{"hidden_size": 512, "norm_place": "pre", "bias": "none", "init_std_down": 0.0, "max_grad_norm": 0.5, "schedule": "wsd", "final_lr_fraction": 0.0}
Each number is 128 + 32 x the weight over the matrix's rms, rounded and kept within 0 to 255. Layers, rows and columns count from 0. Numbers have three digits each.

# layer 4 MLP up, 2048x512, rms 0.0527, rows 572-588, columns 0-127
151146079150080065143115141092168121127057129187112143127102121103081128134113076172140083154132162126162153117121129133189162126131203164082128075140193033180161174065170159118151171140084145053057074105142126119188131120137121068132154132097125193122115151151188090109101115164150013094102154047172031153115125107148108166126171167179158142155155165109131126117149113147123149083121
143156122121082102166149042116175117143081117106102165152102146106100089116164081110111135143034097115122158120161128136113139153175158087182105138073168146109136065137145164141106118128188113145117157087201123147092166070159149082081152124094020155101129123147096142162119094079173097116180166099140143160132118172168147129132157172100130137100117146143139123077144134156081154155099
093114130117148150134157169125156177078129136152188129095173152100166110128126092161137145139086103150145145154127128151082147137137112091127157166183156089158094180174107131132083096123188109116184144122095080145127112103155124109189111180132149159164121112136129130128101174225136155145067059108110170173088190112179134123152131181101154144127121117094128166130120137160112123123110
110162140148124066149135140124157143086138155058118138084161131163086115124142145128078122124087088143090101099154088164131112110080114159146151150082152119166105133099165119107164091115129120142100085189103100129128103213139143117149128082108113156115174146167146092131102148070165165175157196170133117135134133100098136127088084091152142169155051086155118052123114168207132163154145
079144133088120096157088147124150146111135172092112108152054108105125133177098166085137136116153091156123094121098115117107158105113145129146085084132085208136088118086172157165138137133163100094069133101115147133158105209122194105173149136156059131150138105148107059162164131171136154147147128138160074128104118066089141140099151128091211110113121146093125144177136179149135142136111
160146056135126047128098092118137094140089194126101085158121150174117117120116086094118138119164108033105129110157034140180109132134111125125160106182144181172108107091071138099194130135162113140129165079128157123195137150096159174091128113146111137125133110131175153189146205109139153107107122160110139182096148122117081063139139115148126180150139141131160091106133148152145153087071
128105128092110119166108148097162151143031121158184093135154141112136161116165143095109132144145202151093139159174118120137180155148125111077171108156114117143114113131181150105157103109138153081131096091083132123130060130114133121158109175127091162162136127057135112136200086115153088155080131095140154140082178162146147136092078112127132118106137073132136157148172102099123134158146
100116111090126055091117085152142101090080152110116133126139174147125113071123114146088160146155116159125150134101157191133156083125134133128160167101098142063196091124110091071122116177138084173110143106086065172125141116130126125097127100153131150181137109150102131147113087150101141077180149071067154145131103114154113153099120128135097168135108115076129158169100128094140120139120
073090173116069139108183156108113094075166101141113112129099092092099164150116117125138195100142085117153121134117155116130082122112148126119112066138138127093153064179142175154136089164154082126120174126143114133135186109064152142142130119118154128129147178118068147148149106148116220142115139152165192091059116131135115108134136138097115136178238122146146125155158146122140110115104
094125180114151155102180079096122106139079184206115147093112120126112161074099143202118134127141128084067143099098072115119109129128181048155096095125092105126073183137117105164079126126129144120125089154161111129115124120124147114134165098120134135102105159138134149134158153049154100061123212091136113179137155138097116158149135132137125183084160092072162038147134136114179134179080
139058121179074114114203144166127078125151067095098131137107114185098139101127093099098179119102125097218166090140139135154125084083077140113158125098085116151109176191070079154108165091083109105115117155044092130152203089124137111116084132176158101153167135133166141119101028118143115123174187090128201156132139131155045081080063086134137220129121138140074146051121080143085153143179
102128131124176121084115148188134108130119124159128113141139107112106065110115148076110161101129113119138161109117135106113125120155127111169140145160123091134136109140128100129129150196187139097111165123156164150162179097151174113158134118134128128140042114136103143101153156178156154113117122158154124127134148153174154113151126152144137114193143172151102123049133139105096158136113
094186181148107153137111086146129101151130127073082165160154208147146066119143072126129108095119132156101064087114152117082128174107133102096162133125099105103126124136187164105128145072144163122148102095108115104062089101082080139140141121117130134139129115161182126077145145105153059149152125128173108214064154147114166133129099126108092134127111081111126086091121090209090111087143
074149132152115102133110170147072128128117173085089130091108066140083107111139116078142175131109115161135093144165148136147042072134133068111135134128134068111085177205115125100120107142127087136197097144129087117111135151084194101103176125099112131120135129084137099143167139084153090162154187117124110077099161098068172069127130097133170095099101120111155171086119153126154157092150
123094138156098089071153103143133130174212065222109107145132159123133148134077121126136170140106146129073139187112096148110146149088168089112143131103164109033160177163136121101146099097129072159091149121126143117199165197067149097108125181159176157130136129073120060144130152158099155104114124152094134093133063093141132116139133093108152115159123111098134079103099069109124177117134
141147133142136128145160108100149128161140174086127150145148129135100114120131122122121081150111117102100124120163135160128143146177148127125094117153089145186126137134083106152150095138110115103186056152084191144129115108140114136132138113083066130088116090110171118135134137084133180159192162147149208181149099115121077168178135174157107103123104092153116135069129107167122101135146
134133120166074147138098126092093140141130106111123126126166074235125096120141146133182100110167173096159123163123068166135092185135164062137184127115180122105074158145154152125091163190118129119132084131139114144186067140061139128085160120128190142061110166142155115104110143079097143089138102131102105171204156139183091081102141124137106185114083147071137118066162193181145224136129
# layer 4 MLP down (transposed), 2048x512, rms 0.0693, rows 572-588, columns 0-127
129140132107149117159113139121102180143114124088147129135193129160138080156130056100108215148083161169117142067160159105107157123121114125090087064181108100125127153067128107166169116143097139122034138123105149088207180193124101185151067077088094106114154137101206162123135068143172150129127160122117148105040156134124157135144094122176196125117134167125130173154124122173106143124165
121143104143092150137150046130165177134147113144143138186144090094123100119135100067142188119180120154175095177132136145130110114182110153180105137094132136096149170130087123111162161144104223162205093103150113141184157147105112166111236114103116151055155138105125152131104171215148138107169199143165102108185100143129141074137204150174182103151075176116151089089136106118158131148091
113099137137091099157092080096197103107136149113121184167102134102133156111119144077101128166113105109120158148132161061059202082126140169124145118182118129143147122124148112172155089035190176107107132111094138163120179119111125105111108173121195131107117133126150144114063143146139152137146112069114187109111104193139050108093157154093130108091134136158073151131123144093069133176123
122145156088089179155143158119080084126085132125132118122120133123183170137164163150128159144171090133162211155173153130115118162137165182163096160130131125110130139136079140154124148118135132104090052156200162140186140102064096072131116140155146112142117158099099109170081141151120152132137079114098109162166130146132114085161097172078115128148154161135103109172118146144166064152151
149135146110149089118135142119091173095144083198141140132103123132103108164137157107127128157040135203145130094123109110151080116075110139104096162106076154143150121185119098134103125109128103160132106078109132181188098104162092157095082095087136101143120080151156152108082156152149164126141158120176119165105145150096162179151146155132156144192072174122154115134131175151153076145130
132151174117126163134156127112147049144146123042120174114123123147088122183074129077125171109140139138101172183156146094116156126133118142121126130129213117134121128140108139114112114140160089070186110137165132081135092181088125149129127140143207202122146030176132099121186143165095139151063118126173163071126125159092143100090150190140117129135146122129084098101108100201127185118093
153114186099124133159096135181150135155133094117143124134081159129127158075119140158153134127160134119136126076080130126189166106091105113134109129144123098110127080143141153148151113178157125113158122138127119143089175065175080037058046111136145066030130122147117117138092131149150102142155077130110117163173138140121104135095135089124189098078135158083080136118076110175215074102198
119159063078068116089073159181080098131112119055122116102136155120087127098082179123093106084143171091178124135139167144051123154083079124201135127135057033165116140135132136039113177178147150142109126101116142189093101134113142131115129116117170136172096151132106142141097196120108143047128123116134127146141150110071131155135200127100126167124103150071139176125168094142156114185163
175138100123139120095171077158156138129117097130133103151048140152070125171072101128094136113144168107072121045147123128087182132174149127151171211137165105167168134102078118121112124144154088138091119120105109134148096136082145143215139156088133107044135149103107177154189086172114104134082126129160152120136112147138130143102146093128104151107105142155163169130152044162156085149174
125084189143129110166144133108109111090163153131112152079167113178101177132127151077138104147150125128155110122133146101164142156122125193139140134060151102110083096158132144167154122089112103097146112153133116117104195135118148162215108137064127140078137137086143115123066126138154078154122082131103108123192077129184107068123099127140148156150071144134129137096097146124137094181098
107068197185216162113131156112077097118066090159118123124147098103090132118148122092151118162120165124126165122124187033156139136161164115142089096159098105116136166106153165147133181053184107131094071134133169140071230092175157167102096165151109136140118088214184152173157255124092100134055141143185147144111152131144156131156109080173134121160141148156062113096116048135181129124193
079100117104140150121086135118103145138061185100093109114144121109086145159143117156092138132106111149122135092135115088104147118114151125150139143136158124097138093127122084130161191163171148166099092128113054135097149073140123135139121116181070121110156143160133115107112106148122105119139147188154139141115099137106082156085111125121099106108109113146133084092122169152155089120109
167145139136131114041062101127175186099082142141154102197120136140123139130055156170142131153090082151122104086187133142099187140118177207131169157191120065098146060094167158120104117176104096059112174118143095122168112107136100114127104098163109224100069062134157094128078126149097122166158159180139145135135133128117121119181130156095149091147153117096148117169137117170142117139118
121126175108157111142154157169089125104148149124173069115104092159110177056100145131081134130090149138162116118140123121128101103119155155130081130140155109140195128153159145124100070157179129114207063137110158145131120188111112081161150075122111112119143129123086119156123048099174149091144107113117106133167161159148127129110164127080132129142160076134165129126112111144116154119172
134147106133129135137078155154165111099086125028130142109145135146100176138108163174155136077119150179109130095127129052158141108071148141108100104191112171140178126123013081123128095155087076133163125091118125151168150074161146132109157142167158145114174106138125120164155144159123121120080126104124176175150096134160114186151179151100153136084119104127186141148149062183152115137099
163165134143158199159108132137075143125169151204155143158146127086197158138128185128092091141154162181095086086126116173146115123090086177163108135084138132095117174081166097108164135123200164136105145180066157167120175120087128180133145161137158081079175145149157112121133214133048154095090098092120139154179023171142107163126209127130129129133102143153106057126149142116132178133115
138163087159141135097163150127069132133071149113134150216122126175097041084139110213149127163098125093072042168138104127141141192101104096085111197110151139089147126116097174108121110175128092113094116104128074132086121181139121155106137155085127148049138056157068159114130134104143121183173109160141111132144158121169110104162091087128152170073133184159137075112121112110136140143091
# layer 4 MLP gate, 2048x512, rms 0.0512, rows 573-589, columns 0-127
151144117084079188123057159151135150102070116095172113145164104137112079081173124156155098160140127105107140090139177111152132159053132075155124162138137134178091103164038112133130148134124175152137082077080068155137161111076176135168140191116130154123096168043151139124111097191155112102187187124194112138118123132139164084129134119134103153157141129135132138116069134126069122141141
113077082144156132193166102088195137196152111118121170155114146122148160164155140124114169155130128091078086057168113145094153144156133136129125147116170106164125135155115063115154149094081120076091096148078112137079103111158117149150129156130137101150115095100207188110121142156174160113147108060139132143117179145129109177141155132075127138130164107127152118135189093143121150119150
100145133139123080129090127140116126133126119137108144129164077116153133053112108099126142158167155170104067137098180191185142149042148144152123154132149204133167098112122096104080150150123171169122116129098153133128087078076144163084063139131114127109095191101124126166071115159197194142065117142138145148129095090157107141107121096193151069128161146151158139166120101115098135112109
095131167098087178148117121105142167155083110096094106106172109128089118108132121102071081122141128117126150108154140109154064090150100102136145063140167161134084122137130117099174141131101127154109145145183085164141118169170137140138147114138125106097158165098157168171084091075135142119128089216090104126096122121098100094123163161132100176085075118177114111098107143125117146164103
078106063134141152125098140152184118140118158109149143107145111070156089125111154076070162156069098177087107101186150101089141179182098178131129139117129131109128111174137122087121155041121182118121077087110119201174152118100102175173114156146132112155193136109177093142120108156097158111089134098136134149079123118153082112073189094116098108145163108140085166104120145148089127164191
126181158118098152147148163142151115171082072137149085158135151147136147105088132125112116120171143113160170117110097109124162122108112127139175138102127084118108109165086124156077088192160101131164083116133092109122141112095127100142133130122140155151167157113187133085102163121122138137124120109070141120148097162146085125104123112153122110143123160109122153110148123144182123126144
156103102074105107130095091147128118162177137162169152106118170111102059101144125174071203148141096129077134108144072134148055143145188030093114140152131111122086191149119123123149108161104114134106133115150203129145113134169102072102165120105166092115176139160155134143145155082103150105151110105082138113142133185188158115173150111105150137172147108153142130139173115139110060161163
141119140133157085132151089134073178060123154169171161144048157065148108131120111082116123094164152117154160126112157168123134083077135139112098057166138171067151118125187092136130154167141175141113094142142097107176122107169166107099121091055164124168139106134130205056130144154182113092145086170107121121126176139087193110126090186172089165165106140103101181134150149098118115139115
133089131146083191155117207063148086167077119173129113152131081122077149203133155142117116125131152150150103104131154100136130162139170099189133122134100158060117143140147116109133115142129139101147119113122163147105169133126110155184067131129126145039113130100138123161145098121110131160047148124142140112145116113096176151173114159120161103143134140122109095142144086080098139123170
137039118157137164129150130145118113092169092063142155138118129154174115134144091169078168153140158145105190095095181113084146104071125079100111126113134155147149146143115121098130161101092090106188160149135106163098129102168137161116151140126132188098127127166193158142135094155220106098233102112142132155103171084129153145060092141145119123112058167149100172124146114182053161097153
171059099109156057112091161151099152132144126152119132149130114120152112135174115136082139166159123123140130110147133133078055118172178209170146110160098125127126134124175117143112126141135110115191160158089145097160164071118110098157088134118147102119100124078119088097140100129122090111179107152142121114175166129103145168111157141150104095126114132160111074060119057174111162129097
189094107209044135126168149138136086118105136132134135099185136115094112046135126099118128129110148159152147065131159114223124140134093140160118135093132143063142094167135174124079142155108111134135088170130136125070111107105113190126122119157137096090155168112118160140164155070145145097104144113138078158126000149086181117140141105151123160134122130118091118151174158174088181102154
092154100135123125109118161059166156129092116123091085119136111132146134145113167139119173130129117086073108096173087087127086077115160116102148129153139096121162249129126113104126138185170121065162146157129093171129149108160181172117105163158089121057083172138161151133106091148066151130131158106082127162133130131154146111130121110162136140109132122083152114126141199100112133140122
126094134138080104119086140075140077170095118195105124105119146152142091122094148162108152131137128114079171161210183130146149136088181130152148095113095065112149101140040139101080101166152148114140075072080125147175150115092126177082122107156134107115196094095120096106152148154102092098131110113119114113094068151149158176164132042163096090127172129126163155131092183146136137149087
106123124115159138116167188063110143125135123154124097184087105138101107106103136140119152117064171133182105142128117153137076193093179176065120118115139141142169121149095130114158123076124121143145118141102158184139114108138143085147087089091070113134173122116145162096114133117093125086136126147176146148149111125149091183202170137159130176113079156148078195107159148119156113152057
074139113122141166156188094145112191175146153095136111083143168152141136103132171124133166124118146105145128073179118135104152124137119128137120143119096171104148106139106111127082147097138136121157160148182138107080145137143148134213085104157052094117081106119152167142169124179114122095141148089141105147036101153126138083133149154125125106115126119146116100109136028115139140126164
137097130084110149123137142137137125130106132150148152083151100159111128104134128100100171092122078094164095137155173134153127128048113110118123161121149064173130114119081185155128128126102092134154133142122149151107073176082120100092134124105164093141132096143095162156088114114079094135099083148209152119091174080145197126125181073118116105144089151106174140163154146121116157103124